{
  "vocab_size": 1024,
  "norm": "rmsnorm",
  "norm_eps": 1e-05,
  "rope_theta": 27700.0,
  "tie_word_embeddings": false,
  "init": "uniform",
  "init_std_qkv": 0.0198,
  "optimizer": "adamw",
  "learning_rate": 0.00327,
  "beta2": 0.99,
  "weight_decay": 0.035,
  "max_steps": 10547,
  "dataset": "wikipedia_en"
}
Each number is 200 + 30 x the weight over its row's rms, rounded and kept within 0 to 999. Layers, rows and columns count from 0. The size before them is the row's rms in percent of the matrix's.

# layer 2 attention query, 128x128, rms 0.164, rows 0-27, columns 0-127
108,224,244,184,243,199,215,212,223,235,196,194,228,220,186,224,216,189,201,233,232,213,184,222,218,255,268,150,232,222,242,222,237,209,230,156,195,194,218,241,221,208,243,208,246,199,184,177,160,181,185,198,197,247,226,211,132,149,159,195,209,209,229,192,212,171,252,197,168,171,234,258,194,193,244,181,213,211,178,227,157,267,220,231,208,198,179,194,293,191,152,203,119,191,211,166,212,230,195,247,238,200,190,150,217,226,210,254,215,225,240,192,200,153,179,189,183,197,206,223,192,152,207,195,195,205,202,188,225
109,235,181,182,156,208,239,227,204,179,186,145,174,183,175,172,235,228,180,168,178,194,217,238,211,193,224,217,175,220,189,185,223,170,168,206,201,245,246,207,221,179,172,237,178,202,224,204,194,209,189,205,198,145,154,271,209,206,229,185,176,194,224,267,174,181,197,216,241,183,201,203,166,257,170,196,203,186,217,256,183,124,198,182,208,135,231,211,155,193,216,227,236,214,206,248,230,206,202,151,188,194,176,215,229,233,180,199,236,213,204,206,220,232,190,297,261,229,242,154,221,192,204,232,236,223,269,210,192
104,182,234,163,238,186,173,263,198,215,204,197,229,220,209,168,208,250,249,206,217,219,165,183,228,235,223,184,229,190,188,210,225,229,199,170,186,223,186,184,209,191,153,212,220,176,210,206,181,193,225,255,177,221,202,242,173,195,182,173,235,213,192,141,271,228,209,183,186,211,202,240,185,171,239,157,226,170,180,169,196,223,245,210,247,266,192,160,187,193,196,160,175,226,187,168,176,226,193,253,164,231,242,190,186,160,249,255,144,170,218,189,171,150,211,196,132,165,161,183,163,157,223,197,177,169,154,205,249
103,209,217,190,197,198,192,165,155,199,249,261,216,170,187,245,200,201,228,202,199,165,197,205,195,140,161,171,181,167,255,176,205,186,248,165,169,160,202,198,193,170,163,129,209,213,158,199,199,180,217,213,207,235,221,180,153,195,144,196,235,198,214,170,201,221,226,180,159,182,215,230,178,177,242,167,218,238,220,236,164,252,188,193,210,241,224,194,229,244,167,260,170,153,213,195,220,204,209,267,168,238,205,107,162,225,222,217,207,241,229,164,226,193,220,188,205,202,206,234,217,192,207,212,162,207,138,236,228
103,236,210,169,219,208,213,242,211,214,199,201,198,212,221,126,210,235,167,191,220,234,191,189,221,200,215,161,217,271,177,208,189,214,247,181,223,174,202,240,137,212,169,202,215,176,221,170,220,217,257,246,176,226,230,215,183,208,173,196,231,200,140,168,221,187,225,201,207,233,193,194,194,131,243,154,187,212,192,193,217,236,223,284,201,218,166,197,138,166,156,192,165,195,205,204,206,213,200,263,165,172,221,202,171,154,260,260,145,227,182,218,217,166,199,212,211,184,137,191,194,217,233,185,167,172,166,194,230
109,219,198,178,164,188,227,115,222,162,208,190,173,129,177,241,232,198,193,203,211,178,232,188,193,189,190,212,157,177,212,199,232,194,202,198,224,222,227,207,253,157,208,163,171,185,184,184,181,151,216,191,157,199,139,199,243,191,187,248,172,201,239,194,180,199,170,209,199,233,196,183,156,259,161,245,217,192,161,180,204,178,190,158,209,178,250,215,221,148,250,219,222,193,182,227,190,186,241,184,191,235,187,234,201,238,154,196,267,191,146,155,221,216,188,177,219,233,205,193,231,251,235,248,191,230,275,228,178
107,178,222,198,192,209,209,216,210,159,228,208,220,194,204,202,205,182,152,206,196,188,234,192,230,183,152,175,185,183,191,241,198,191,252,212,185,173,185,218,237,196,207,202,195,220,170,176,173,225,229,203,212,228,217,208,156,203,202,211,219,227,256,189,185,163,218,225,200,224,176,196,256,225,257,208,211,221,211,222,138,221,220,235,164,250,226,223,164,209,254,187,170,245,197,250,220,205,282,211,110,188,208,127,138,187,216,227,198,259,208,218,156,207,245,257,222,165,155,178,191,191,258,186,198,153,155,207,217
114,152,269,164,238,146,161,234,232,212,163,187,214,178,197,190,251,190,216,180,193,188,199,185,193,197,230,180,158,180,214,194,229,156,194,214,211,219,247,167,260,203,218,233,125,193,220,238,199,215,198,203,244,208,186,172,239,202,257,227,194,235,199,193,162,167,243,174,221,177,207,250,210,224,213,206,213,228,183,153,186,231,237,151,228,217,187,208,221,124,264,164,197,183,208,162,212,219,219,268,175,206,218,250,243,263,195,210,211,183,222,146,215,194,225,174,224,223,187,246,186,179,210,209,191,191,236,180,219
085,190,161,185,175,226,262,229,209,217,153,151,197,199,158,211,201,278,196,185,190,164,233,188,181,197,180,216,203,210,213,130,201,188,203,203,209,208,240,258,179,181,180,223,176,189,257,207,214,193,247,208,236,214,195,206,237,230,132,209,225,191,189,218,188,220,224,211,194,169,201,208,167,173,165,193,199,184,171,169,178,188,188,247,266,161,231,256,229,260,177,217,228,174,212,228,237,178,186,287,210,199,227,171,258,163,225,209,216,178,178,189,252,179,224,250,233,239,237,225,200,169,188,179,208,200,182,203,141
097,223,223,239,219,157,145,178,223,216,151,224,187,170,220,197,168,211,234,227,201,90,216,199,203,230,194,216,234,194,158,227,157,138,200,227,213,156,216,185,213,192,201,197,160,212,212,248,213,170,154,177,193,216,199,238,195,241,270,217,207,199,209,205,175,228,202,192,193,203,203,182,217,188,193,227,224,187,173,169,223,268,234,164,233,250,172,221,178,154,189,218,189,200,222,151,167,181,190,201,238,199,196,233,245,202,237,195,151,146,214,256,169,180,225,148,253,191,141,209,181,217,192,185,183,203,165,194,236
108,114,286,165,236,203,234,203,182,196,153,205,197,168,211,179,195,268,178,252,280,178,174,215,195,242,206,193,212,219,166,194,181,205,238,179,203,191,223,241,232,232,198,203,171,222,219,204,212,202,210,215,191,210,191,213,208,235,164,158,201,216,183,246,164,201,164,214,217,175,222,233,227,200,195,226,229,230,221,206,193,257,191,196,226,234,242,216,238,137,228,172,193,226,176,195,221,176,194,201,173,199,192,207,225,185,221,165,189,155,204,224,257,209,244,145,212,258,210,172,174,264,161,158,228,220,147,172,198
100,228,166,163,186,193,234,193,220,210,242,235,206,214,168,186,220,177,182,165,184,221,234,211,194,190,228,234,190,227,176,173,160,189,186,231,249,200,207,241,154,144,214,133,219,177,152,205,249,186,241,222,218,188,227,179,229,182,156,199,209,207,172,217,184,261,153,160,232,215,189,164,200,257,233,239,173,229,154,201,177,204,197,192,222,144,181,202,193,225,189,163,231,165,203,217,243,197,223,259,229,235,258,206,227,210,191,184,228,206,175,236,241,243,161,238,232,252,156,153,208,194,187,176,230,205,186,157,144
088,171,224,280,203,135,215,197,236,126,207,168,194,177,218,206,167,176,241,234,258,240,161,253,187,200,148,198,215,213,197,208,207,115,209,185,190,196,207,228,191,160,190,228,205,189,179,158,211,176,166,179,219,231,208,215,187,204,160,244,191,191,207,217,195,246,200,262,147,183,205,188,248,174,202,217,203,204,246,241,194,180,148,245,224,180,232,152,183,173,171,189,147,140,233,217,181,193,157,187,187,225,166,177,206,221,173,175,246,207,175,170,202,218,180,146,146,215,212,214,180,195,178,224,200,204,216,212,192
106,159,220,225,237,197,162,207,247,216,211,167,197,182,194,200,210,205,194,198,202,172,181,210,251,170,200,181,186,193,208,182,203,106,182,236,218,260,240,181,268,214,221,238,142,250,231,197,209,198,163,186,210,237,182,214,240,224,229,238,200,215,181,189,144,226,178,177,138,171,200,237,205,250,249,262,187,243,212,158,177,227,191,148,240,222,211,210,235,129,194,168,184,146,185,196,208,205,255,225,172,183,187,208,187,235,194,179,163,181,177,186,208,160,186,147,234,206,214,217,178,212,212,162,229,180,214,227,204
130,161,238,187,207,204,189,258,212,227,205,224,181,194,225,197,249,250,177,233,157,192,215,178,201,188,238,188,201,189,252,193,175,118,192,251,217,194,212,176,199,270,239,212,153,178,195,211,182,193,180,199,248,235,184,202,194,248,257,205,169,216,164,200,194,232,226,172,195,171,172,231,136,224,249,208,203,180,177,168,211,212,175,176,249,260,150,181,234,213,185,162,207,194,181,200,198,202,221,208,250,192,223,197,206,235,201,156,193,198,277,216,249,198,179,130,194,213,188,259,186,213,155,150,214,198,165,192,205
104,208,176,180,194,212,261,194,239,237,187,218,219,226,214,178,216,123,197,205,162,233,252,234,199,194,190,219,214,238,235,164,183,202,159,191,231,179,169,194,200,209,141,190,250,225,211,147,240,258,226,147,214,185,239,198,224,135,180,116,212,187,246,200,195,237,233,225,157,189,203,202,187,189,150,194,203,217,262,241,246,165,194,171,216,162,199,192,197,219,215,176,206,160,151,242,221,196,215,198,199,180,182,245,201,218,223,182,219,190,216,198,218,205,229,245,238,155,247,175,195,184,178,224,228,208,190,203,131
105,194,183,150,158,198,253,277,246,230,161,154,201,183,186,213,230,213,207,176,182,186,197,242,158,192,210,215,168,222,183,154,177,187,179,213,207,214,161,217,181,197,191,234,150,184,273,191,188,159,177,175,166,161,164,257,214,286,183,215,183,158,215,230,219,180,192,205,243,189,200,207,193,192,185,194,191,218,207,221,221,173,182,186,174,171,238,191,210,154,228,236,191,193,195,203,225,173,173,190,155,136,180,255,190,182,193,229,220,238,189,223,233,182,169,217,245,234,219,177,196,257,173,223,178,207,295,197,192
095,218,162,198,160,205,194,231,239,215,243,194,180,215,240,151,199,225,166,222,161,199,255,227,187,166,161,198,157,171,186,175,184,198,149,225,176,213,143,153,178,206,184,190,197,147,200,188,167,253,220,232,250,154,190,201,255,212,217,207,191,197,170,234,227,218,194,182,249,296,183,220,213,224,180,181,182,184,191,195,232,159,194,186,202,190,175,197,182,196,240,221,276,212,174,222,177,241,173,141,193,219,217,227,196,189,191,137,193,176,199,223,177,247,254,212,191,173,244,167,241,189,160,217,227,190,168,197,155
081,209,140,178,167,176,242,187,242,219,190,216,169,199,194,212,203,232,184,213,218,224,206,204,194,209,282,243,181,209,231,170,171,214,185,208,247,322,225,185,215,231,189,262,204,180,261,200,181,199,215,208,196,133,163,217,189,230,156,216,185,194,180,197,226,247,184,126,253,141,181,174,151,190,131,193,223,180,211,232,176,180,170,157,209,197,184,205,235,184,206,175,203,204,194,207,234,183,171,168,229,228,182,221,211,209,185,166,241,195,140,176,189,204,177,177,193,201,238,219,184,212,195,209,213,232,225,224,178
096,194,172,239,261,224,154,171,182,196,180,161,213,197,178,176,166,117,178,143,215,212,276,180,197,194,224,214,204,213,251,209,245,167,192,197,238,221,244,176,211,201,241,214,213,265,241,225,212,154,143,181,181,197,193,176,201,182,229,195,199,186,168,161,189,195,181,195,171,137,216,196,194,170,201,192,238,194,214,157,161,178,213,176,209,163,263,166,215,180,184,188,161,156,243,176,238,152,218,211,172,194,211,203,185,241,168,226,235,189,201,200,224,204,136,194,281,194,192,212,166,184,222,213,232,215,235,208,208
082,198,127,206,178,208,183,183,215,247,163,173,186,171,176,201,185,134,173,162,211,189,178,220,205,227,220,227,176,207,224,235,160,186,194,240,237,193,181,206,226,238,198,177,190,194,242,188,199,140,223,150,177,168,242,189,198,204,171,220,193,156,169,219,214,226,158,140,232,161,168,180,212,139,137,152,226,210,229,224,166,168,198,210,175,167,211,164,217,156,161,200,231,167,274,201,236,223,173,164,183,151,210,191,173,216,182,210,190,241,178,212,218,201,208,194,189,231,124,187,216,221,191,159,246,218,193,145,225
096,239,184,208,204,207,278,152,191,180,195,220,217,205,192,172,199,220,250,226,242,260,184,238,170,182,194,211,224,248,183,184,180,238,220,157,225,165,186,224,165,166,167,191,225,175,167,143,227,255,209,257,190,200,269,225,151,211,150,184,226,207,182,198,187,190,223,264,174,250,173,188,193,167,215,197,203,252,185,260,195,196,187,239,184,230,203,177,149,209,151,195,148,202,194,227,250,153,199,217,188,210,157,184,206,161,186,236,174,189,150,217,183,212,177,241,228,174,198,197,194,236,204,216,202,189,173,240,240
106,169,247,218,195,193,204,234,200,175,170,213,169,187,152,233,184,205,194,199,209,147,227,169,183,212,197,188,198,129,212,255,218,150,247,178,215,157,231,190,219,222,207,179,166,208,188,249,192,137,163,152,177,203,194,180,205,190,217,217,193,186,233,181,199,129,190,137,233,209,215,267,182,218,177,196,224,169,271,167,163,220,213,203,193,256,219,204,259,191,239,239,213,202,215,185,159,231,194,186,217,236,217,211,211,223,209,235,230,205,247,190,185,195,223,136,189,225,175,244,187,184,187,208,133,203,234,196,266
119,157,240,225,182,161,187,228,190,165,211,199,199,215,179,222,208,268,161,214,214,200,195,170,202,229,229,167,207,167,171,181,246,180,214,176,192,206,254,218,174,200,255,205,129,162,173,263,195,178,222,243,187,217,183,178,227,215,212,233,231,263,155,203,220,181,176,222,243,214,237,210,218,248,220,207,172,176,164,167,205,242,232,204,218,282,175,208,237,205,187,206,198,209,194,186,167,197,183,251,244,191,185,224,246,206,235,222,208,180,220,200,200,147,197,164,171,262,173,201,176,139,201,198,153,137,212,166,232
099,258,175,243,173,233,246,183,193,171,200,207,188,202,191,168,215,178,206,213,195,264,248,206,223,196,176,239,226,194,199,153,141,231,163,188,189,200,199,192,185,184,187,183,263,183,218,136,183,209,220,234,212,182,242,209,214,178,188,100,213,189,164,206,202,247,201,240,168,238,218,161,180,192,146,172,182,167,184,221,199,152,193,232,188,123,205,140,174,280,157,227,209,208,210,274,222,179,218,192,203,242,215,190,221,217,178,217,220,209,180,192,236,199,196,209,214,183,230,173,238,184,205,213,220,191,203,225,152
098,197,231,150,247,236,139,207,233,250,212,198,199,235,169,241,149,164,233,217,213,162,200,155,184,214,199,189,238,185,198,214,234,209,241,196,175,212,233,214,197,175,192,199,173,257,214,252,189,218,183,165,222,171,206,201,165,202,143,217,187,189,202,203,158,161,191,200,221,137,198,245,206,169,217,192,224,140,245,180,205,237,183,229,257,194,234,241,207,248,188,220,142,221,263,151,178,202,190,218,167,193,220,188,146,178,229,224,149,185,211,184,139,190,193,158,177,168,241,211,197,176,162,160,203,225,196,213,229
101,210,160,219,204,158,206,204,182,163,193,164,216,217,184,234,185,171,151,151,218,208,246,215,235,184,200,234,241,207,166,225,180,225,181,163,181,228,191,217,155,189,189,157,214,221,131,269,178,190,218,195,201,185,174,189,122,206,197,162,175,231,160,232,206,147,162,257,226,191,243,129,189,214,181,202,219,134,204,201,228,153,190,233,146,163,236,184,200,222,277,205,188,247,163,216,220,233,194,161,192,192,160,167,200,189,186,190,179,202,165,171,178,212,162,218,143,229,173,173,187,206,191,205,175,194,204,176,215
104,204,217,194,149,168,211,271,186,226,197,210,171,223,259,203,228,227,232,163,220,172,181,232,184,234,210,235,204,195,215,181,142,277,195,270,225,205,181,199,185,260,222,185,217,173,221,173,163,221,194,159,204,197,245,175,146,253,166,220,188,169,142,208,167,197,208,225,167,219,162,156,208,182,193,187,236,171,164,174,227,215,164,196,196,228,203,208,157,206,253,266,211,213,157,233,203,228,208,195,133,220,179,195,169,142,189,187,170,224,211,203,185,221,224,248,211,171,220,187,193,230,229,157,188,197,230,181,233
# layer 2 attention key, 128x128, rms 0.161, rows 0-26, columns 0-127
121,218,239,213,207,169,128,210,199,242,175,232,175,221,190,214,215,155,220,214,182,184,191,195,191,209,197,152,190,248,150,171,208,171,187,291,179,191,215,170,192,214,206,145,204,200,212,209,210,218,171,238,188,253,141,191,214,249,214,219,236,208,207,185,181,218,172,171,185,219,153,212,193,201,179,259,170,209,203,220,179,185,195,194,232,235,148,249,172,169,216,196,163,147,235,172,169,173,225,257,199,198,247,215,248,187,211,247,229,253,199,194,236,172,203,167,199,208,195,158,128,144,202,218,183,202,263,194,185
100,182,157,174,176,208,239,178,172,162,222,220,171,217,188,210,138,252,192,158,205,207,189,195,188,190,170,228,175,141,252,221,175,224,205,182,164,250,214,229,206,203,228,210,224,227,152,176,198,150,216,181,154,141,224,214,173,168,185,166,157,197,206,171,194,219,210,225,237,187,206,199,196,160,214,213,253,215,184,142,212,198,184,175,166,174,198,147,192,250,260,225,192,196,140,205,253,221,206,157,214,191,162,190,138,205,161,188,203,183,228,200,143,166,167,203,212,212,201,201,269,253,151,149,206,213,184,221,220
098,205,270,243,173,187,173,158,203,248,218,217,181,195,216,205,185,182,187,178,218,173,187,169,226,229,226,213,210,173,186,179,213,180,199,209,246,164,233,204,148,224,213,202,215,169,228,208,179,229,248,226,219,184,178,167,239,182,156,249,228,206,205,207,223,205,179,129,217,255,163,236,225,197,197,243,175,261,243,212,216,210,221,194,217,229,183,224,226,155,224,210,202,228,227,179,164,161,215,243,185,261,246,178,214,202,198,217,227,257,238,188,249,150,180,153,159,211,141,198,153,174,175,232,143,154,230,206,195
113,246,221,184,202,190,155,202,231,224,235,220,186,188,252,156,269,198,163,219,207,146,205,113,188,204,210,204,162,176,209,159,200,155,206,257,201,233,214,239,218,177,228,199,155,181,239,226,228,198,117,229,210,200,155,234,217,233,205,239,233,205,195,197,184,227,207,218,217,230,203,216,176,218,232,191,188,177,207,219,172,209,197,222,210,182,147,247,212,166,210,168,246,238,243,203,160,225,226,249,210,199,198,272,233,194,206,181,210,196,227,185,179,238,206,164,215,174,151,202,124,196,210,233,165,162,212,171,194
080,239,236,267,190,208,191,206,233,211,188,224,186,210,206,192,176,203,208,196,219,194,172,200,195,183,267,227,237,174,184,119,162,179,148,200,228,153,188,157,160,179,191,215,225,179,202,227,177,262,252,219,245,185,163,164,242,190,189,205,231,212,210,235,246,203,169,154,180,247,213,234,217,223,162,225,167,226,256,229,220,242,194,194,185,228,206,221,240,124,214,187,236,279,219,208,163,199,207,241,182,263,214,163,242,200,187,199,203,218,205,209,208,171,164,188,202,172,211,200,199,203,149,243,181,172,173,202,220
083,223,191,176,196,184,243,196,219,166,156,257,177,212,166,219,214,206,216,188,147,217,186,196,241,218,176,190,150,168,192,196,189,201,221,243,193,208,200,210,207,221,181,225,144,237,203,208,195,165,174,144,155,170,174,206,219,211,222,231,177,144,180,178,217,180,198,245,159,189,182,167,183,176,197,243,134,205,178,163,206,141,222,239,203,204,148,227,212,248,199,229,170,156,165,160,223,194,224,165,235,151,222,226,142,225,198,187,206,189,248,200,186,268,170,147,248,191,209,209,250,212,195,154,237,267,194,193,219
093,184,204,211,173,185,181,199,182,204,210,200,125,227,169,224,148,233,219,166,220,219,166,147,181,181,212,171,247,188,187,164,180,204,200,217,197,192,170,214,199,168,186,212,182,203,142,224,218,163,192,229,240,208,176,220,234,157,177,195,250,200,178,193,235,216,183,203,201,257,193,186,189,209,228,180,162,214,208,233,203,195,255,212,247,214,203,220,214,146,180,165,259,187,268,159,205,164,204,280,242,184,215,237,234,220,227,175,196,187,241,197,222,150,181,174,245,234,153,228,142,192,150,207,199,181,236,123,193
117,186,200,205,140,169,227,217,156,190,242,203,230,224,166,213,203,206,234,216,195,173,179,157,264,235,158,144,202,177,151,186,254,208,205,218,212,201,233,230,236,198,209,210,166,205,190,202,203,178,205,220,205,257,219,236,242,208,180,207,253,244,211,176,193,221,151,262,197,183,176,184,232,230,214,220,182,193,158,193,184,177,205,231,211,239,187,222,206,213,168,191,137,197,178,203,146,252,235,217,143,160,216,142,208,225,217,243,250,213,205,201,248,124,252,214,190,226,180,219,214,179,231,199,185,133,182,203,213
124,244,132,210,210,164,232,192,198,191,220,177,235,200,210,165,229,206,218,203,239,139,215,247,218,228,159,186,246,187,188,170,184,192,209,177,238,150,156,159,216,124,222,207,129,206,151,193,235,203,176,159,212,221,211,219,218,160,197,219,208,243,229,242,199,227,214,276,171,183,250,170,228,220,195,179,175,170,166,201,196,193,194,195,186,198,228,170,235,192,179,186,186,190,181,233,194,234,146,178,196,179,140,174,181,214,205,201,204,194,168,222,163,210,217,248,158,250,172,187,233,245,234,231,221,136,168,180,215
106,179,143,172,196,195,209,205,185,158,230,221,237,215,192,130,175,204,179,242,182,200,219,165,242,209,170,96,194,198,176,228,232,192,231,174,186,213,183,232,169,270,186,201,146,156,192,143,225,176,209,248,219,206,194,194,219,150,241,172,199,215,203,186,208,206,215,237,251,198,203,162,204,184,237,164,240,239,173,148,210,222,172,234,167,174,206,158,250,211,230,165,198,211,222,241,190,224,213,233,228,161,150,189,173,198,168,237,194,214,240,192,221,154,178,211,195,178,174,196,216,184,232,220,155,168,228,245,220
090,238,217,180,211,220,165,127,161,162,222,208,217,236,198,225,184,179,219,204,160,211,204,209,197,196,218,220,236,208,225,185,168,164,193,170,118,195,179,151,206,230,244,234,185,205,204,176,266,237,156,172,236,238,153,212,238,188,166,208,233,237,265,219,222,159,184,188,225,177,212,170,170,265,215,168,187,250,169,149,218,165,146,211,234,223,215,208,174,172,212,195,172,240,156,188,158,178,210,226,219,194,153,233,160,173,223,249,246,189,174,258,180,187,182,195,213,192,213,191,242,210,221,223,202,223,214,206,201
102,248,167,255,209,190,213,174,220,195,152,205,213,189,178,247,212,186,231,195,177,168,228,197,171,181,184,138,159,212,209,139,247,217,204,165,215,165,168,147,177,199,133,161,200,215,220,169,166,218,203,180,182,200,179,180,213,180,229,203,185,217,197,215,172,243,202,140,196,239,179,204,179,241,168,188,188,192,180,202,121,173,158,115,196,229,199,167,185,196,233,212,197,204,234,201,194,153,206,188,183,215,200,166,193,194,222,210,200,171,166,200,170,235,174,221,203,220,271,186,219,251,261,147,125,208,188,189,166
102,230,185,205,214,226,179,176,189,187,228,186,125,201,194,192,167,215,207,222,184,233,243,144,228,159,136,146,216,212,218,213,175,167,154,195,179,218,246,208,194,186,229,217,182,193,234,235,160,184,207,218,156,180,138,181,197,250,193,216,138,215,179,195,173,196,201,235,155,234,226,181,214,168,161,230,213,208,152,193,243,248,154,227,169,206,167,240,203,252,201,182,199,252,200,211,216,211,273,201,210,217,222,213,174,220,227,212,174,164,186,233,169,186,213,189,229,149,177,275,225,209,178,151,192,193,175,201,141
121,179,161,177,214,163,244,219,171,151,216,202,177,249,179,163,220,198,202,206,194,172,231,170,217,231,152,146,189,175,164,194,192,192,226,202,219,195,211,192,258,210,237,215,147,251,201,148,230,168,172,187,204,201,243,220,199,183,202,208,215,225,191,181,168,185,179,246,181,213,198,201,241,188,239,237,214,117,180,140,183,245,204,232,190,219,203,188,153,236,186,212,138,232,160,225,207,183,206,248,220,171,172,226,152,167,202,243,216,158,229,223,209,184,220,229,178,214,253,224,234,158,206,184,182,164,257,138,167
111,219,229,206,185,159,192,214,197,197,238,149,211,207,165,178,213,181,220,236,245,165,193,183,223,208,219,213,180,226,146,202,217,210,245,196,195,219,152,190,245,205,234,242,203,261,214,235,261,200,178,244,227,216,212,199,191,182,200,217,210,197,195,198,163,158,246,178,223,149,234,188,253,260,189,241,214,178,160,181,157,204,182,243,140,213,175,148,163,205,168,151,198,237,177,244,177,239,192,236,175,189,238,151,234,183,213,266,214,174,189,214,202,134,220,231,186,194,213,250,210,174,256,207,184,183,180,158,186
092,231,233,202,254,226,201,227,168,206,217,166,206,218,184,196,174,248,206,195,209,198,132,184,217,224,205,208,221,181,191,192,185,218,227,123,201,204,261,190,210,213,212,190,233,161,235,220,177,233,176,179,194,178,191,190,173,256,214,144,144,217,213,264,166,159,195,199,192,160,252,259,225,158,176,179,196,151,205,218,178,180,144,144,187,190,303,209,160,159,188,172,177,227,193,170,191,190,186,183,188,197,216,163,212,191,221,253,173,179,183,197,199,235,149,245,181,200,203,249,172,155,199,208,188,228,187,186,188
086,182,264,198,150,264,202,195,240,266,156,213,194,220,209,194,223,229,183,214,225,191,241,202,173,172,209,208,229,132,237,216,222,135,208,226,193,227,200,191,239,175,240,157,194,179,227,129,189,233,209,201,176,157,107,241,177,204,172,209,198,195,199,181,153,201,213,210,178,210,162,222,223,163,225,224,184,243,197,181,211,253,169,192,181,200,158,214,237,170,190,214,190,170,247,167,202,261,192,205,193,191,202,238,168,252,203,171,226,222,191,210,161,160,222,145,164,184,196,201,167,169,163,193,180,180,192,226,207
097,163,138,206,225,162,253,172,193,147,201,164,205,139,180,231,210,212,223,174,219,219,230,209,222,188,206,158,192,247,233,206,182,250,220,171,202,196,230,225,199,177,185,198,213,209,191,217,212,167,217,165,156,220,256,208,183,211,226,161,201,202,159,187,175,149,189,260,185,167,208,130,210,213,198,131,232,157,189,207,217,144,207,230,190,197,246,159,173,239,141,187,191,147,192,203,231,197,151,161,174,175,172,202,215,182,220,203,166,190,180,191,160,222,187,246,218,165,198,226,241,272,237,197,250,220,181,193,201
082,216,201,228,222,198,239,176,241,216,184,185,238,179,150,236,200,223,214,171,206,203,207,278,232,221,198,219,180,187,223,203,240,213,196,197,166,159,159,217,203,178,193,278,242,238,220,188,214,232,186,160,190,187,250,219,193,256,251,221,194,187,216,209,241,168,171,221,167,197,191,216,237,204,223,199,226,175,174,182,204,178,218,184,218,190,217,147,177,233,217,266,205,160,199,205,247,233,209,143,157,221,138,192,158,168,177,160,178,176,186,177,179,247,184,237,206,200,239,196,244,225,185,191,253,209,144,173,276
119,200,167,147,205,189,224,192,221,227,220,181,150,198,160,199,145,188,187,230,179,175,167,207,168,196,164,233,154,110,205,218,231,196,212,213,193,242,193,239,228,220,267,168,215,228,207,160,169,186,191,210,165,171,235,240,175,178,195,180,185,164,224,162,154,265,199,197,228,181,168,273,178,203,175,238,230,191,186,174,182,232,230,168,179,166,169,191,172,277,260,190,164,192,195,221,255,214,179,188,229,206,176,216,164,182,185,222,205,240,182,217,184,193,187,175,193,246,197,207,241,172,144,180,183,214,245,209,189
088,205,155,186,196,206,207,177,221,202,163,172,164,173,160,249,182,200,188,152,209,212,225,221,150,143,186,245,170,219,249,273,121,211,141,163,153,229,145,196,187,212,171,172,230,213,216,184,202,185,217,189,156,149,248,158,236,184,228,182,148,169,178,170,244,203,195,200,180,223,235,169,173,176,179,185,227,221,175,207,201,220,169,181,189,179,246,180,209,213,206,235,224,182,224,202,235,224,207,139,204,192,154,233,160,196,209,158,166,207,178,202,160,236,157,217,227,179,214,168,192,253,172,191,205,242,180,222,185
100,254,170,213,224,201,171,165,250,192,217,221,159,240,242,210,163,216,187,189,197,196,185,161,208,176,180,189,242,208,186,109,222,215,197,221,206,203,168,160,162,212,187,262,176,161,189,189,230,238,219,219,236,217,187,167,205,219,208,209,232,238,194,203,200,267,223,194,167,225,252,196,175,194,179,137,161,159,239,229,240,208,172,138,238,226,164,241,243,179,216,187,236,255,220,163,197,173,197,254,173,226,174,195,209,211,194,188,177,207,188,209,226,171,250,187,213,184,212,243,235,162,161,166,220,165,215,159,239
098,176,216,125,173,234,192,214,174,232,208,215,230,198,203,182,173,188,165,198,214,207,170,180,203,209,187,240,180,207,217,279,188,200,220,228,195,212,166,251,197,207,218,189,207,174,173,223,187,180,212,198,198,171,168,256,215,236,115,197,172,145,214,177,226,176,215,195,225,178,163,191,191,197,171,236,172,294,168,208,209,177,190,232,176,149,218,261,218,176,216,179,210,205,231,179,213,239,190,184,202,170,239,206,217,193,135,191,224,234,201,224,183,173,233,127,211,179,156,164,218,209,191,249,234,223,132,256,208
084,217,192,200,200,234,188,221,209,214,234,177,241,207,233,198,212,219,222,190,213,181,191,214,197,193,249,156,240,199,152,155,164,164,192,200,242,194,166,202,199,136,157,227,173,190,197,213,216,214,203,209,258,219,199,211,228,195,180,212,245,303,213,205,192,170,212,210,237,202,206,209,265,242,203,187,212,219,178,203,165,221,191,201,181,236,207,190,207,169,216,212,209,237,237,242,200,176,181,256,213,214,181,156,212,274,218,179,210,205,199,210,220,138,283,238,164,235,191,188,237,222,245,231,209,106,166,202,234
110,224,215,211,246,195,177,199,223,207,160,156,199,135,177,200,198,206,204,199,234,209,169,226,130,198,215,237,185,184,218,173,236,183,184,229,209,202,172,168,183,177,200,173,248,194,206,196,151,256,184,152,194,159,155,165,194,222,246,233,144,173,194,265,165,195,213,156,188,196,224,213,188,205,232,201,199,185,255,221,185,227,187,142,205,198,213,178,204,164,284,173,196,165,212,184,256,180,231,134,253,234,150,193,207,199,211,202,143,176,184,184,194,225,108,197,189,227,180,207,188,173,188,195,192,240,210,200,220
106,199,217,198,186,187,203,240,134,240,189,269,213,223,231,192,191,182,164,234,145,181,219,200,228,234,133,231,240,201,164,246,189,180,175,251,249,208,208,189,246,227,239,185,149,185,154,170,183,210,215,251,184,215,181,218,186,174,130,159,228,165,216,150,238,227,181,164,211,218,208,200,206,201,196,194,166,203,203,155,183,205,200,249,193,186,194,198,210,198,211,187,194,179,193,229,184,223,156,204,160,203,266,260,174,138,165,193,227,242,190,206,221,215,222,215,175,224,230,147,159,228,190,251,222,188,188,243,174
097,214,196,149,227,267,191,222,207,234,194,230,241,206,173,242,236,232,219,167,162,191,194,229,178,122,219,217,169,200,247,215,238,162,185,213,186,161,215,241,166,161,213,190,213,220,169,181,170,190,214,208,223,198,206,133,180,205,211,212,198,162,205,202,163,197,200,161,216,154,225,245,163,250,233,190,218,243,207,190,158,205,167,184,230,249,216,178,221,214,186,190,210,220,215,163,226,133,173,213,242,271,225,198,187,231,238,106,173,206,190,180,225,193,197,196,235,228,251,205,207,233,198,154,214,221,191,247,214